config = dict(
    norm='layernorm',
    init='normal',
    init_std_o=0.0121,
    lr_mult_o=2.0,
    lr_mult_up=1.5,
    warmup_steps=200,
    final_lr_fraction=0.0,
    doc_mask=True,
    train_tokens=87590000,
    steps=10693,
)
Each number is 128 + 32 x the weight over its row's rms, rounded and kept within 0 to 255. Layers, rows and columns count from 0. Numbers have three digits each. The size before them is the row's rms in percent of the matrix's.

# layer 6 attention output (transposed), 96x96, rms 0.227, rows 94-95, columns 0-95
084:106140194127133113177146156078123140084171147136144163130135176147126148171131150127166147137164163112115110115122095056146144129106112168131108156095107059111155101073106125123125148143058215118175138072134126107113173101152084145173100167027129128113159093115078136135127163128108087104
094:151118162103119115094139164104128121145130127106147070140101056145126067127167148108112152108157116099100183088165044150127165121164114151132145189138142114086121177117150104121144088184110132098067174086084114112112187083073094150138125110117166179110132168139144137177173197123120165104
# layer 6 attention value, 96x96, rms 0.148, rows 95, columns 0-95
100:152063089152155127078133083104113169159197076133085166145122170107130118136086100126135154160107136123088076129122189133134126110078066125154121117106184108129128097167163197106131085087176194130147157125170100121174100136138148111074168156115134100079157089132094127131120128132126201134
# layer 6 MLP up, 384x96, rms 0.39, rows 0-70, columns 0-95
107:193118053139145107157099182172103114129126146137172100163106097104149190156135098089107153098133065138166176125161158125117136143133156192179114183123106120157167153173131075125141060097159096136086117126118127142114139174087042061105140129137065120105118103118157115152118116155118123127
104:141134158128127140205090142108115157127142036141113136186094111138130118150124190155127161085135140093140135151085142204117127094118164115080061091122135114127128151120153169119119165133192064078101087153107087113156182064102123120163151162130132109116101146107102158054183147143135117140
104:087104120136145090147126113105122097185111139137153140133153090169119128154181186158120150219170112097131168104128093128062149156151098139152109101182127155094141135092097096198127113115147134117143108075105156167100129188138179094114095098155142175093097112152087049059145117134104132097
093:089075178131121059148100140161160117132148149176147148114150109179153097118177125061052139100083151102124106140121151125086115108106143128156134079138146122134135095121150157144128201185149098093176124110151121133129125104180077107085122066182105104155080167129177161174136134131134057116
097:042183173175098072117080153175101190114125171118185109134100107142154130172193095131092122119140149100151102143126106174158161124137120169088153136084142135060115109104118187144152089105171104094110070107147164160137126133091157096108134124157103127098202135113147077109100147109115133135
098:076138072153095168168111167176144100149121127106162096169156114048160074103111150089167140123114148147173120131118055193103152157145187132142109119131114153174138100133136128128150153126128117164114129122117097062111115097127125133201108153146071162124179164115063100136071142164098080152
093:118137089139153133054157047170109141098116136116078117148156118200133151148154139157115125114120113192103132184126067104148150122148098158062142114110120108169104194137120110080087142124078102147182122103076167135119176071149134129115200109129175171105134132110140190140120140124099091142
084:161171137135145132170131103145153187106099091112142107106155123099111147129167135096175171092117149156089109152147132140159136074131089173133158073066073099146166146139083162116226099151105106118124144138130089128102109141127081115151139228123084067144113102093075153153145121163077143143
102:065140150136155138099145161153121069140066065148168150142145112123099141155132153082135065160147145087146161096110133109084130131107190136131123211141144142103067092076122136055162122140124132134098129172168125167090129112116111115061127208129156156108132116100189105122159153112097168141
106:212096114140161081100127134137139127096148109107157090168085134158152149152119105133099141152163177149093091123169146115145131146199130141098102069108118126075145156094148127127089107121077146109081171121074122088097109091116132194133166130195162102103111170174152153074125127054165159165
098:174094154129146158108114124071176121106131164159180185143104089116114170140134096142161190120149091178159127131072130116131113111142135121102179115074076123091121114084129182137146122119149120120159128094150154102165119175060081143073133162092072072121156165126154129122097159115200058130
104:104154137086135125163141077120094147105179153124176142095147105165162127117190073185083183097131110077131107105105224141086148147134101101147117177111104146053114160079136132120066128134203173129109165099134147144119139125127140108123111146160180120128115132139140069115078076152157108119
092:136167107140141101167094179131142152150118115105136155100108117192127061120070176185143177090109181083102068094105114131122067165105095050109130120133120128145088121101126161138124121135109093122139128131137108058130158122081132188112137134136161135166170143161193114145121171199106100179
101:099161129069087172160065155117117132190109129116182146103115151173122184206144158118152097132081124118100122145134103138136148086148102125157086152153130148089098113128117105117151043076169153084177138170097123142144069117106096130130124065082089119148162173129157147132184137138172104093
091:120141129165140130120116119149071127094157080194134121129064124102148159171175116154189126121134151093167137085102106122094173106121151108116076074104116185067122221173102116109157166152114136094091119141157124152116137142110081128120095163101121214185133119107185139094097133137099086134
094:135137150111119183151096111130083114166104143135107105140131104131073123137098091104209131193144174134131114079102188153115158167088191090141085153148071159073208180100146126110104120093108138133119127066121157149123143148145077147109136150095107112142130099143046192161126146137111151150
110:114110095079148095131191127119048115114146102121098119122140085109164139119174082078133185115114135068152146187104095127150100183137102119051170114177109146146134105188169129131126112106194128123154125187172083089152203185148114077151080141124136105110120129147139099145109139126134115118
096:119128170153114128108131105161156166143067113115138113058134155104154162075108110141169080125137090148110117106084095170182136172122099176108114139134091144160092143083139199140126157103204108094170129143115078138074176151141133119123148133068114079156091144103120160177110119158119092214
098:116153158111127190063126160161150143175122104120152133145196123114114131125193115106144185100123128146184129114127084085083087118106191152175149149101167122068059086125133082133116100097108117137092119139113127123163103093129113154132187100147118162151100078123134114115147216069106094169
089:115132109108112117042144118152123072127125086099161140138168130093119112143151145089176111137147153160119098056123120143146118129215132075166131122133121111115129102089105131137115168157107155085030172134112103146152182125148102098169190154179115135107082113115135141133176176111208119091
092:159107153067080133097188160170134144094068029097148153117141138071116148140112114112117099119103074189104137137191162192080131144147123074153097118114106132117141129139148149097142154124101104115148166145098157121087157112146173125109151133109146179156167102145159149177171110147086057145
104:127135131147163108054080180161128113139186096148125105120139136137178050148141172141166187178089132132105114109090103113176132103131091147129121140170079101200108121147089055116095096098180109116184151112137176111149125122154138087182102136131099130080072134072134138137147116149169150138
107:135075065082106111157164174132069112155087168131135112067113140106188135097136099139120127159075125115093138208089129067066159194165144106187129098149130135154107137130140107119128159145153194129174125125116113190132150127169152089138129094131121110122120090063106126079106158154124159155
106:126153119089135138141170142123148144131156132189099118157167124082150083192147095117125097148127096083163122149144138151121103086095120175141140161094081150187134049135167147087071100159126117140116141133178143150123139060116119121138117064132147112045167115172028149172107146136150120107
093:096153158129144182125105074148128072169091157198079180126128099109099148159157119105112094172167120101125087097071118129108115129098067127123101151131106133124140133137103096064130174139169194157143125132169096151123133137127184129176109106059133108132177124128194140110128132184080085184
095:097143134120109129158126179171105086108162152104115138068152127166130125181138140111137156163053121049159111126155153100102149151087178148161130079104156112114203131115124091074176126143133105092122119164173143056130100143103139163107125146111136094136118134190071140074077125131108157200
090:141164123124154092128133093135212161160147118151124158166123078085122087209099142163119104115098115120159093140133111086102109134148152147125111150176132090177096130137143124090142138155125105101128117112147175182109122137130075128214084112079146134108107145162117114179072085081055139207
109:148141066173121103161127118046054153138114127197094086146140125129158119169119137148097123117116120158116118128101184079185096129154127135137122103146113152097103113190115156138116094113168195134148096182120076135143123153138105150193207135141110132148121105117097178113146083106071109065
092:086136136143163129125160116110121113086137123123153036177097140112138131150100150118127090095110138126079124107133086134156150130091119140098094122130162050059129138095109091098125089128194111185172098159128165142155175150179154160147206137110095098179114211157153082148144128081140110138
105:195100195129104153114101150153067139172065111068137135146079093163083118130141141089115110142141170141082098154129132206120072137115120128068137122122179167112157127085108163121094142128103157123119190178156145111075134125163110094090138076133171127147110139111174126166072157144117167097
106:110093139116205123103078160160125098156152120097130128139145115172094168137120096141151134090125167123089092106152103131147078094146196137092168128133068117159121077143090166075138095144166159141042160129120094111115118105196097155215142096122120103084149117130154108176147125121165189124
101:150133191171084105096122149159153133172101101049129146127169136138106137155085166109106121188167187076162106110134118062100153106106151110115118148154153176083123173171039152068166109096118151170131128101138135103141108162129065134115146181124104089116151126136170089148115151135077116132
093:135102140131115091107108148118169108149100145124126116122089051129171192132201144120118136042132069177049111167094075135137130169147091130145117101156113166126125067120111109111126154081157104139113155176157155100167132110145102130165123113178157164125158044182106137126116168137124110165
110:111177143122159142115138106172120122136085089160120178149101113133151160113149149100129137102154119130057118087085103141139116145143123175048049139132102141082110144085104142111134114092211074190133076169103125144179136161100126122132150101161131171140117098172129070130085131185155159186
098:134151133113167072155102162146199076096142176153154110139154129096171115159101108138148128137099135137082145128106121178108137107091135128153115077102060106044127135128148123104162143139176102127134156062147091129118157155195094124195110093073154152126136139162150113132121040075135156175
092:127128128120109074090123093122131140176184152215115146139141154151116134144172123106140080154146164103126116130135142139084046122142113188156140167094161139096073159124089115151107112120131141078089087141187129166129104114158195072094092110126131132112192105102082155137176140131130042155
102:205113112129103111160161143112112121092118116081183160088146163064136125088168097134121128143089173150157157124121071110140120131061128169128133131172141102112134165128144111188099173119111196077142140110130124135069128152085115119167157140130150167099149177087101125074132155158116020120
108:061179154096117097125118169156088139105132063119165140166158131140145147069124116132127171151128080129110137088131158082125150178056096113109138198052170154102097148144108140167124109106122155142139115119104059180181108154155136136101116112090147120126160178152112128186101122082172159078
087:163098187110096100141163150143144038096096135132126089122113173081156084161221106191109153125125153141106109147105133122136156179140126122125116111138103126105111120080138136099126164086161122144164083107139141175155146079064113100144127214174102145136178113112156086060148094154129122144
100:099113112093144130146159113109201117148098173143139074114135165118129135205185156148149204136113130135125128138066091085079151055160128125113127095079123114104063131148111116127091132108060141128115148080110096112140135155136166136179136134180139135062136115162130117185145166135156078187
095:143124152133120149136159164078150154141168123122246115103128111187114119136129090127154057141123117107159088097138082116145135142154122116169175111165194162119172118031131130104101135079115132131106100105158150109141153162108054145107157188086096085116136149117086109110157082153146128112
100:113111144132124116153111117107104120175116120118081075200081121101183153142120086121091050152113119108180101084148120090165131143107185111110168080105107183162153112105071095138113118112171121159147133185149177098048129176131170102141123106165147148145113157161090182130132145113106193133
100:065163094120146147095127119161090075140144080116114102134094039127174138130117096150116136105125146133164072145148116084148112183137131168142166129140174059135128087161070115119108095128154190172162136139118103158141123111161160094143099135129134110106244127110133110184146099150077162123
096:163154094167150108166150167122085161124091106197138137080081101121137160101119156195111125126074121119135171116138123167097149088154117185190124153185135151130111132108056111123086139118120135113131115107149117100099120075133111083113128101074153111214198126098101147157080185143159089115
099:090148073141179125105105154123165104100133057119084139117133100090145150097127119124125167081138074151096142097123157108116136095148131163107158203097090159161118144186093144117130143132134137122170173166141127159186129112052185097135176069129110121124188051149083161092153136166126155103
092:136145099145059110138125156190187135114102105161096156094136086121142131117162163076126122113108117104149170068126148109120088118090126150119083125124120132114099116191100156189193129095154172106113132171235071129143162106122094140126152122221109110109136122077151084115140149116152096133
096:074128070089111149133111128137124139093133115129174110084103122133174115163168121073074092194098146178123147158203149129166123144095148180155107092110142135102138115159185130104113098132133134141156195160135101125126058179169136089065125142073093141078115123171092165129101164083102152129
095:079144141141163135143158120178126091128198109182113086113128143115125107130110057101141103079110185112101128179154135162083102168128125130086100102108113123148156126094107111165159103091165163072101130130121141120073131055178132139118138132205153152158128054103172151199111075156140143135
106:111116183139121143108129158097120116102067080125176111148137176139105148126104170117090131164094072092072172136151182125117114124162097104106076133098100111134095099125148163083143073125130123125148122233074159165141165158206119101096124119193173144146130146120107133115067114181114146141
107:056123131102084106123101107123142122138169151136172102146090125058125178084161136125107131140163091169121113103101109072104096104132162150155070130070134143116157125144153171047135117137140124106196166126130123223140137194086101148121181164110183085116175135139154131114090112114160137131
094:124107115129142119117093093210104060087100125109177158082136139110188138141093118104227126103168106089099136146111153120156127139086159170085134150155105145131097087142131195130126162155143175080102196149158078162086151100131080153113124110162125131121152102132150093112098122159109061156
096:136130185097107150134153173129202149142091074141114123147142172094091205128095126086193085143170185145100134147155148101165110142142183144105116150123094125133130147148132051148144119158151105050132130112179162072114139143111136104133154137100083085097168083090084079103153101146137119097
101:165176086149139069082118102139105118154158118186134141107095141152128119116123113145072154194080084152118157107135139096132147151128130157100130110110095116111119096160143168070036086066145145106094108094101127158184104108127124170113111164135189185128160124198144153140076152162114183157
104:121036167121109146108123194117189194107131124163174141199140136118123096155077077210108140165066104105117115102077111087116137120089114183135172108156132152162137137096101164121120127125148112171105139161143125136134125119123120164185093115089117085111078146088148133189136098151155121116
107:132135026125154107189164114133170066163085110071141135123150186113147124108141044130145148125125086147143109087145124129078089145128105165077101177145174096118142109139083202105151116111137109144103167155093144128096154179118093109171133151094135092118163124154110172151079152150156114158
102:175131123161120126105082080144167182128170081106170102098142094153172148103150085073128136160141169099098105081111144075172100165104090155156137157103066102230153127095102123183106155130150153056150134071136139097176113113183147146115166097120158132124137123156099115152102136123141106100
108:083102140056169209156130142090147152089117099134160073087146128141090149111107150143082115153110110118137103133135093085133127128118123119065136126120087119119120090096117165180174089133129138101132098163181137147143106102086141149081196143210123114117178128129128121190114179215167123127
111:111177144198193146059169152109132141149154142115163116101116122134089136069125117150119153167159144134136099125082141110139153134136136096139156052118165172120165109126135093187095123057121127132142087129135092167171123150130126121166068061084113108139128129112047088122196182155096125121
105:184128072164098131089132082117043125091143156155157134110151160142186128101186118100086134145117135108097128136129148117108120196131069119068119208135131131139170135090166108117162171108134163079080135062117141133099100123127124107161175113114134146149196133140062126121102185147164119103
101:150152127151120074226105074178101153123149085113150131151134127169149090136119139128145099157114159150168129110162069182113121101158135180119068067108085134159085130093079088138160129159131128162110107118103084102097176141173090175093108090162156114103131170079088119116154156150179152101
100:105107117136117114145138114099138151086141120084191155176081156132137128182067110113110096180148152152121088155163088206149102164139054054112101147154099183136151173125179166145156118110162140097140084077174101118116140107111072124112086125139119166125173136115088097126131190136078131143
104:057183084108141115140149092189095064104122082086148191198153102149160093134144163094154156072125139130124118124178150122146119145124120173173161106112140139160127117124188095184121120174102123110138146079116108135131129142152067147134131107102154106079119104145183112107033157139127146088
095:179100174172129139097190142161164081133074088151149104159138158121158112147120153095126115132098182081115103113147189125131104089150072094165115152166082136065146121143135147161081131113133142156131103077163098084096100120202051175174119119155134138148084108056138113145121122104121157147
098:159093171120130133141129198089090093109115138230106111143158141122104176149098108172089184086106139147134167149110122122140111153066147128148157103143080084161130141169169105116120090112075147159146125126110092086143153183170159123195128087106067085057093123118092147148137136101131142150
102:064126077123181150114140098124078114122169083105123124099192113116127128112155050138126099194156084139164142093092149123116096140127187140159123117161164131094101156045148134116173177149157109128159106125150127158100155100200166086161116145111101063132093142145087115163156127146085176132
107:070151067124169184105170160097118191147115119089160105101109157218169196144121135133167113140156145161074201115187176108127101112110122126112155138166151151089131141095117143150081093102128152096123145124081083130161135139066142097068133136143084089121152130125097119109091159091119118116
106:131144099168164134113142151102131138159078163119142125181199131152108128088098176099156092099104151150146103086142133113097118145115178090098216125117188158133096113100139111184175107145163152095122071104152082103114053122142125170170122057160114130136132176152066130097137122097122136070
099:140158065074152153155101094111087200105145142109095127195149095086118134118217117136096137159106098155103105102189110140140170132102110127139078148084135144115170187094171092132156091068118149108147163126085177133122158145135085144110167100123079165063120138155181130102128136128139120166
098:202170086110112134131144152217148143111106178122062106116152130137166144138112166134066142188151101103129071159190104109128101079146117146100105123128089130183168126093122134104087105104112077169153154113077101112145170147154114164151113092121117156146153128159110125136088136168104039148
101:142163140099116087107104205123100147081163055149103165143125082132096075080181139107131209135149090114120126139113182134184142124141116122103077137146105128179094111158080133111151124160122158121118167162134105193144117128118132154090143116102113150163167202137066149108150107118108069076
097:105117124068196127151135110088149133144135169104134111159139098173157158080143135098125139086073174147099133136108153125099134151122081168134156136126102127162077010058142119149129096146191109091118166142123107157113132203124178127121186094132139111087120120145129114188114164081161098126
# layer 6 MLP down (transposed), 384x96, rms 0.0684, rows 0-70, columns 0-95
096:111104139114153129143110166129163156120142109109131190061126097156145134149173131147164087125192194138147150109065096091118106073052132088122137102111131104176107119117165174131123122114067158120162069089079160098159185172181127127160097135063124129173140121102122082105153163127121089141
105:147126119102157192152170096153131111098100137151099106177127150182119131132123082133090143124094134131056163108154139136114096120125138091183103165096184174116149096124124125174149110150192150134130133085102054124142092155077147125090136024109129174109110181182102101148131117118111188168
106:114166111135111122085156077194104069097116104146125094152161109173120109121191074107139126094093160113088077087141141080158179123152097180119128188090139124065158098132134178114145126172146105123094201136129129126152136170079082155130199083140172152141117112099157149107164107123108139161
101:117149134141084170118068141133106123113190108067188118129098129135154094157108120081101121125141124197137121134125160104134172080060164108171113138145153032110175128096152137135165189090070134087147153124158125089100132059121180121138115118124146118107146141127151191111167091107177124155
083:144062105152086147148057141130150134164128136174122120175125107173193145139133139151179098141108137140102141123119146118143164101186070135092117150135166141097152075119095129156177079084188092110170141156108107154073148095053131123113104107121130137206120118192142125107116077101090143081
104:192172185178113144136120133102147139104142127147158144107117133198079103128122106124100132106095157112111176182177163157110144135127116102103091079139170160142150174148120079090121120148103149094101078113105111179142141084125142147060078170116144160144069154058066165068138146092158149127
095:096170107124175120084153123154136176154129135147093166164087087155110171138164094118113075125098159174101105190155109162099134105120098107146126157104120114176159151167205150089112125162096157114178124180118080148130166127072144106162092040100109140093170091130086132096091152123144082094
089:165132147061151117148099160107107122128181112118153200117084123164122113162125078166095138176135111175042067113094097047097156139103141141143151183126166105183087180117146121089087109139166145165081105119126152151125140104142104143146131118135139069093099128154169141123100172136079165138
096:108143119122146129111153086061109208156147142113081114177107135184152097100123159127130127148116174089153159176143142100040123123105074114197141167122141097112052107191111156150117162121135164116150196123128126126106171142131129128109115086148131064120124135101132143079116195114135113067
100:120160149068187163112130092133110152169122064162131068192150083097155103067078115092136101161115135139115098100182154091162193183113144064121131144157126105132132089107083145094098157082162110111149180106171152102123110086172141115115187150109088148140128138111140142173123186140113121129
108:150095138071090145095063208151111169110143162156116157058105091148172114110158088067162098139121161173238142105139065172133111088169086132161114088109168124125115133100134119149176155154089153155126104132124117073117121106173122122148116144097117160160099132119166132087114130135136148112
101:143182088123111121146177215102134111124120119116133133145123189147134118110054103082212116115132152123133146081141160150125107175170119148076141119147153162156116113148098146111178069095118141119064092103116163082061136099176156140101120160120081137119075111122137165110141169065148173116
102:091148114115134120143142161086136144091114122156131139113132111117143185120176145147183124134162110116170121082071082103150131091166142114161123115122084175120182175052136129189123099120184080093065120125068086116158152155161137100154139108138085194160094202143141051122132133123149127097
100:096148155137183095117072194147170154128156117103123134113141142080105122150084137169098121120190190146127124100112130135133114088123123209089115168118142128141122112032134229071113096101112069162136100120158148128110170146124116079071094134127145102124159100121174164129145155152132100132
102:132146119130160139114142117157148130135136109094093080088165126170143187085119170131135140124107138137171121182118147136125096115114156098110167171139094101100078104181141149062150098104190108097108157066059130088080125141208086108150163058156140121095191128141125150132165141111086193144
111:105090074115109123072162081152138114160145144148098091088116121106199066123168155168160128048144111139126109192140067130150187147144117086154128158161126111183097100117090123115190142130103052106147189170134135132103119083155144099112157107142145156138112107131157129150123107082182098154
088:122090143144072137146111176168157060158132108117111065097168106083116109114106089162120146100171110126104153117180094134171125117147099188135033162180191107109170088127130141132110091139123147140168128158117128142069063163112147142132214136142100106107133115121136128187147121143112099175
096:104121122114153212172156122154063115131144179167151142156153121120110061149130133111108141129092099114150108182115100106149099083125158132169048161116177098149130141157168075141119125110025179154115147134138116144135101131129104161119098107165138129132156102114156134114201103071061150099
091:179083135147135113172104160135099099079141147161108130103155109181116136107119151115102133111139192132103184138161178140069150078096100091183129119063169147113124139112139104163055131190098135149214091080162136127115100122164087137158145114114143155085107130133132147093124107146041164117
096:131189156189128095175059124144109159134117110161135131155174124188129130125122138139129093134114140109149126191166180125136083150082118132087205114127167122111131116149131142112119088129157113125150077142102182094120074191089091114128123113163150086182098118068126109062113098146052113169
087:103187148130157102124111088130068155159141201168105095165138103127144125176146127139083118103140046141098120144104117079170128118124194148141181101160122114135152201130131099115101140161197120178161133142138124116091118137106158097150138112166073115094160128096057121107058066107118126142
097:204186148080104076160149170161159110126093130154152169096117103160134094163111142162092153098122126096156100096136102116115118139148137141145100145124074119122140131078007137166146178094088100168131146118128169142157093092127102129099161157106078156129113109102203126103130194114100140164
105:143174131097164127134087049165144166087082141110165083147117100144127124093106069082131193069099146150145136114157130145139140160102156180124111127151121092094161152131155136155159089100154150062115077174105177102101141145141145138126069084075068156148121192135139100194113117155117147139
092:058129120145126147112169076089082094187128161131077135082098170137144135129063221124154115112128123141135112100168116153169175168147109187153171101125120113114196153115139113186120135135071104080109107102088199122110122107145140122166158091178130113057128128110136097112114101157134128126
086:210131082110159165151120101083142163091195061113135164132128158165142055124209115119036144138121132111112130140136072065099159096131159108122123140111159131138139141106079140142135127157154113107070111137140136107176129129180154118108116178140085109088075141156128116154110163177097113151
093:178110160180117147116134190146155143151109091135128126156133129099108175102090152094094176114097144107147116057155128116048141143134114098130146180088144102143071099173140169123139094049071161137083183097143133117100124169138108175057130162092100136149175091180150120125144161091131141137
087:092115148152173165126116128136109172095117099124154099120129149041086162086168132148118113166109149094160087193103105099094125098122115090085209148152126079146162134085185170120121087102137163097114152099122103137160110142137164143088190171144115112073126148112155167137140121085218119112
114:146131145108108101151148089137080148174129142143173219129090124112180171095113169109130112130128123094126152142116184154167071118198118116169141071110134132159134142131131090084185113119130115098052080058154083127120158128144167116163132078117081128083113142164163100127094188123164128092
085:125129124166089151111108094124105076096117111131127151130130133130106090183118140151143141110097099138127072158129176065148120132139116155170117102155116122169137131138167122157100138126167177139046106020163087175148152111162097194138094092185169153086152155121134085198076101128095138101
108:098142051126108100108092119125153135114182084138147156125137131096185119155161138133162128153146101104095118083120086119097191064113154121194102168106156131126146135121095144110194143071166165127101113171135158124090136128138076061124194142196106111111111140149145128147107089152199082086
102:075142173145110110083133124076138140103086146132083079154093100221150138073104143113197100149118121161114147162122175169177132156191144175153076157133067133131049079137178158133140109134131121113059089134146081186166091099120104124127131131118124139113128126104162132124144133154126139099
093:060105184136128085099173091121189118117144165129109117093137119119104039183098103156159163125142109097179169108185120176124133070184089125169085097093100102155132159110125095189141105110125139136121171121171081155160079111148125154151117155156133112158092173156096093093096144141157146123
090:103191114104137129161165092140136151105114103193141090111151191114065054194098137173158135136105116131161105110133162142056155106159102110120101153127108153125167128117211143111090123128091103138112102075161118184090121104139134153116128154093128097145128236157144091107128118118095100130
104:175166080128131148111129132160113143120091104107138128112175159138110161157133099161103114184145142156136113180149112080069123166093063077179130154134161165136165117097130158154122127193070120106036154109163093147096134128111135115194091136115108190093145138143070109143158127079077098162
092:108099049107112131130125147086090171167106119114111087129163177109099143097143111160080164169146147157061087139128154144134131154090148131142082134131149191176104097133096142103124159081134115189054098158133107127164160182200179106098151191164117093107121154102112115065113106142147129136
093:108138100168106116138132157105062096097100158128122142128094124137163046128048168207111174135091108117168125187135159142137142141070133183122129135143151096130104128189192154087165135138090169149088088118138150078138189130113116121102117163135170119089108141132125142123039100136110139112
104:117117104186142148155071120142094127122103076127124102179142140153134096093159143136140137150137169135100083121120131140084129091161164123141129124115134122081134122116109081117143159155223067102120127083175084139133149095142141130135127126106231145136102122155115028110108118163190212133
114:179127106066117149162117093192134101141105126163079148132101109150118160105132160143145031146103184065139102158093127105144134186099103087145102109112182159148150048111123120161122131165110089139193158096142174076108119104067103150179105101109127120099131132128157143123165101152138165162
100:114148065151150151138186122163101168139144141144123106137073080163129143072049164112155115118118050099138171115190168103114153124140133088179154120099129149133098152128137155133117129129154129097138096078097111109119147161102138124110138024151200099140077172141108169125117178095143169101
099:145108080069124166115105083160140141149111174147154103142114158106121109112086109074109077126118140112137049135151121130190152093148064143113120154101172172126149094099132160124095172146149128204145100091174114132138124183065148088146136070177130114149096090130170156205140109120168121160
092:140118137131102151127075121129112155152100144124066111131117061102179179037102129116189150096159101186127152174126117151127112126137083174091121104091115158127066135176124091126184094164139134139201149173113124104081056129136126146151082097148149144156156116137096195123128155119103143164
101:219115125163125180145148121118088086123147136112123125168137078205145154092113084138154157114080159131085184118112095159094123098197077097136129170111129132173159141127106099142169106060169119128130099136111071045110184102147146134086144114123088155096090139149117153146124169125095147137
101:156045173125131120092148182104116150112112131136143171055117146123114161101096109137150104154110138146155173108141089102108121111132155176116135148138132138148148142121131107135050162113117059170122130118105133159158081152205093119108163091121091104206031137145149121188148159095144079140
091:175043132100107143128139148102118096131122131112190138120081089140118103134116148141170079135133074119105126045119079114162155117104165142110163127166188111170109094119181127119125156180128128093171123129117105098152168170185108121161112131161153111174113123111170126177106047056176124138
110:149141155150153168195075183127166098116147124150140152159140123144148135088205170128148127115115141074134164144052097114114120066156154131106114079140138158131119062142132073112159154061165125064122089176189104068109132114099107146118124143101126139093098138160171127178149086118085136138
103:133136151155160090145119140105089150068114121118129140086130173072061126117171085135130193151122114126141112135123171074150125139193145107066112109134099119163168136144075118105067143140126149148136163174096111095054088147193093128120169159097142140134175124208169113108097152156103080148
095:169181165101122117099140156100168138169096171150091085179139122203157115161161147146135142080152165124118098128104109027093084133152140069142082161152104077163134112118123136127134155128108135119084073131114135061125139139176120132215116138149167147100103136108131137126081108165064128128
098:152069146113118124146092125052167124147155174141136135123160115101147170079127151164043142103153143167123156107074108086159158142149122080113123118147086089085119129090151090154162142145106143131136100149108156160082107134108073138140116116095154193220161148099167064131166119141188140097
091:141046132087156114121135106105127116142158182147126126124171153128170105099177165085078069140178112184186140129107134143113177114126143151110164115126168096109140159149147148146113174140108056136081114125141107159137161124153047128200114146096077106110123145075074092105162112083176122106
097:180187095099151147151071136134107125124146101160117109142108090157190063189164135172088159124167170168140117133070097094132130155121062137099125146144123082125153105148147133145086128122113128121143059117128147115150127038191089154162103115119157115112105119158145147159152159159038101139
090:088119142163154171166137176065140141117155126092096126186075106118030148120190152175112139161113181127090131163097159115128110129173208101157132073091086088107115160107083129117135110159127152134143132169143155144115131185145094088146110102152142096095086144161154126121112121088068128164
097:108116046098115096113103145156096155158131125146137149122116110159161133161065109095154151146148078152092089152165137105106132142114163102118161133154173160153165118150102137083115145077118182164106116213098022136153157074143116130108135125160168070179111143108187155093100111094143105147
102:080176103172045158103138084119110107115135128215138088073164138143146106047124160177124134128137116112091102134091116089106141133068128125122126124180115148095100099145110056100138133111131109166116136225176122123145118109150145146154159154184170103165124156118150113136173087138123107162
108:117140140117112076049070141092134147145167147130107079104189161087157150126128121174160113109105111122132112133181062114105141115146112134177114087133143104134103066159156067123120152077158154114108170163074100113171123110193177113136145115213179134164112093139186130118114125108128156165
099:125083144167054151190118177118114185108109120063115125129146119075125147121131087123116093108106153090132205117119182149163161154148107147142100136148121131098141095152182146138194110128077133175148057161111167124133122100144059147123052156091125145151133144089094155088093145151099100135
105:121123103134071100125194160128162080088122193143100080151107135126120098060129153143152148104106115159125184099101149138114142074094161143076130093144180142105130123148154139132107092147108117166088122160173160170159155080133173175086128145097092154178157122093078054139188138101154144084
114:091100139127136163142164154117109181175152169163100110121125073151140120078110092170131111086139127137151115145105151086198123138113083129167096164139094134163140131096172101112162135093121155085143120101106148146120186162110160024103193051085138117105058149127109138142182099112113151158
116:103162140146101145123102168178147183086087149132118139143061134117137202126135058158136134111125161138097101104134114118141102159164076124167170120122076179135093067142186171151067128148110153120170074068086133131113136146124088142075157177131160122140181092130174138115084142072112123124
096:188110200132135126132139185111118138129093119105104135085114168127077160151066141082116131123124146187204094130128110156091085137083093109132154055105128114161105120105151152161123138101121119137155144113211131117097103076175098153166101201143128124112092104135202143155156130064140118133
098:116131035105135151137160185100124131083114124088154144089136139155159181121113133150105163097086121118175097103122180093143144115203101170120199082139112110170166131167191112153143201108144149054145097112097136152096103130102137131106119109104145114128121204122124071105099139102100133159
101:148109150142182116211139104148151128147137061096063088141149097120116098119086165134137080154064102105165117106140136163113122131133094179105194141153187124116085159116151166157125157175081128166101136091156164126107105141079151163078146073143211107127141122115130104105156066127102140108
107:133092092128132085066092153147073179099144137169123074108154171174155087096138100116118144149115134128146122203072134160130068124113116121178108155134104137120161130169086093062113169096216160106114156124129087127163148156101164129113140112128103110106112139162075134178195078131137162155
103:103157096092128114211066110126099186093147133189114104132154092106150117110180112145140149157184145103151157135062157150185109071096181108127167049103134150081159140154159087161156105115089182140118124132146160153158127110070149116087125071138162111119106095168114115105115092119123122114
103:148150138093103134105098137158136098140150097113099152122130106122164048129092107179114146114143145104115114147044110149111154146107121101153133134111136091100163150121185069120144131120111150164064118179115176164084109081079183174183156073121166070096180123146138213154107124125176127130
097:131143167175093092116127137192128139176079106101136089134093135156159091162119224138095153100158133179134107170115106128079141153123115171120105110141126100130165147130092122094063117147153121089135112115096099107094159126194122198135169162145146094108150115155114104127102150136159040047
115:158070147097112085106059096098152083153141131117141133139123099127143121132164121152157198129145086083172158173103120152196083105201100082115084187129101116148163107149135109057156114123138121138097138148126151164081136065167122127133075128132127146079212133117109147132116106148146182157
106:089134180116145106121124189141130098101126105094102114170158088115112132177146113114113160099096107083053102091141130087154120107103119142130096172132092119173159139058157181053153144148120119138128128096145106127114148144148161112135192179082181107058144135114101143161142159196172198137
101:106067228123154108112147109147138097159102108106087117093171160147096117176105147115131092189126160169179170159100161136120122100096113146123077125126129092125116109145137096189113126100101058132128103069167109191193153144151120113167067140131123088136174143126117151104074142133112171169
100:080082132168136194110089152091139118112086150096112111132130104123098150197127126157106091104079141074116159053096147163141098099171188137162148125116173091071075101149155130181104133109145212076139171114154140143146151132124138152129131093166136114097139133151181105066117184124117151115
102:166094100161102088139116185128093143149103154127076121167119157161134180145117142109083099131177159072143134170122097197167160108137085127098113113089199157085159107155134165090118137085153194121147128176121118081083132152127136139124108174100155152096080127067142143107069131144079187107
098:073116145166078155143117112094139107091107083118094131093137132039094119114159120168131095155136143124149140129149109119167107113189144089142180105145132119180127150121160126158223134184109096100136149105164055165113115084122118095149120144138173160110142158125121070065090170174185147104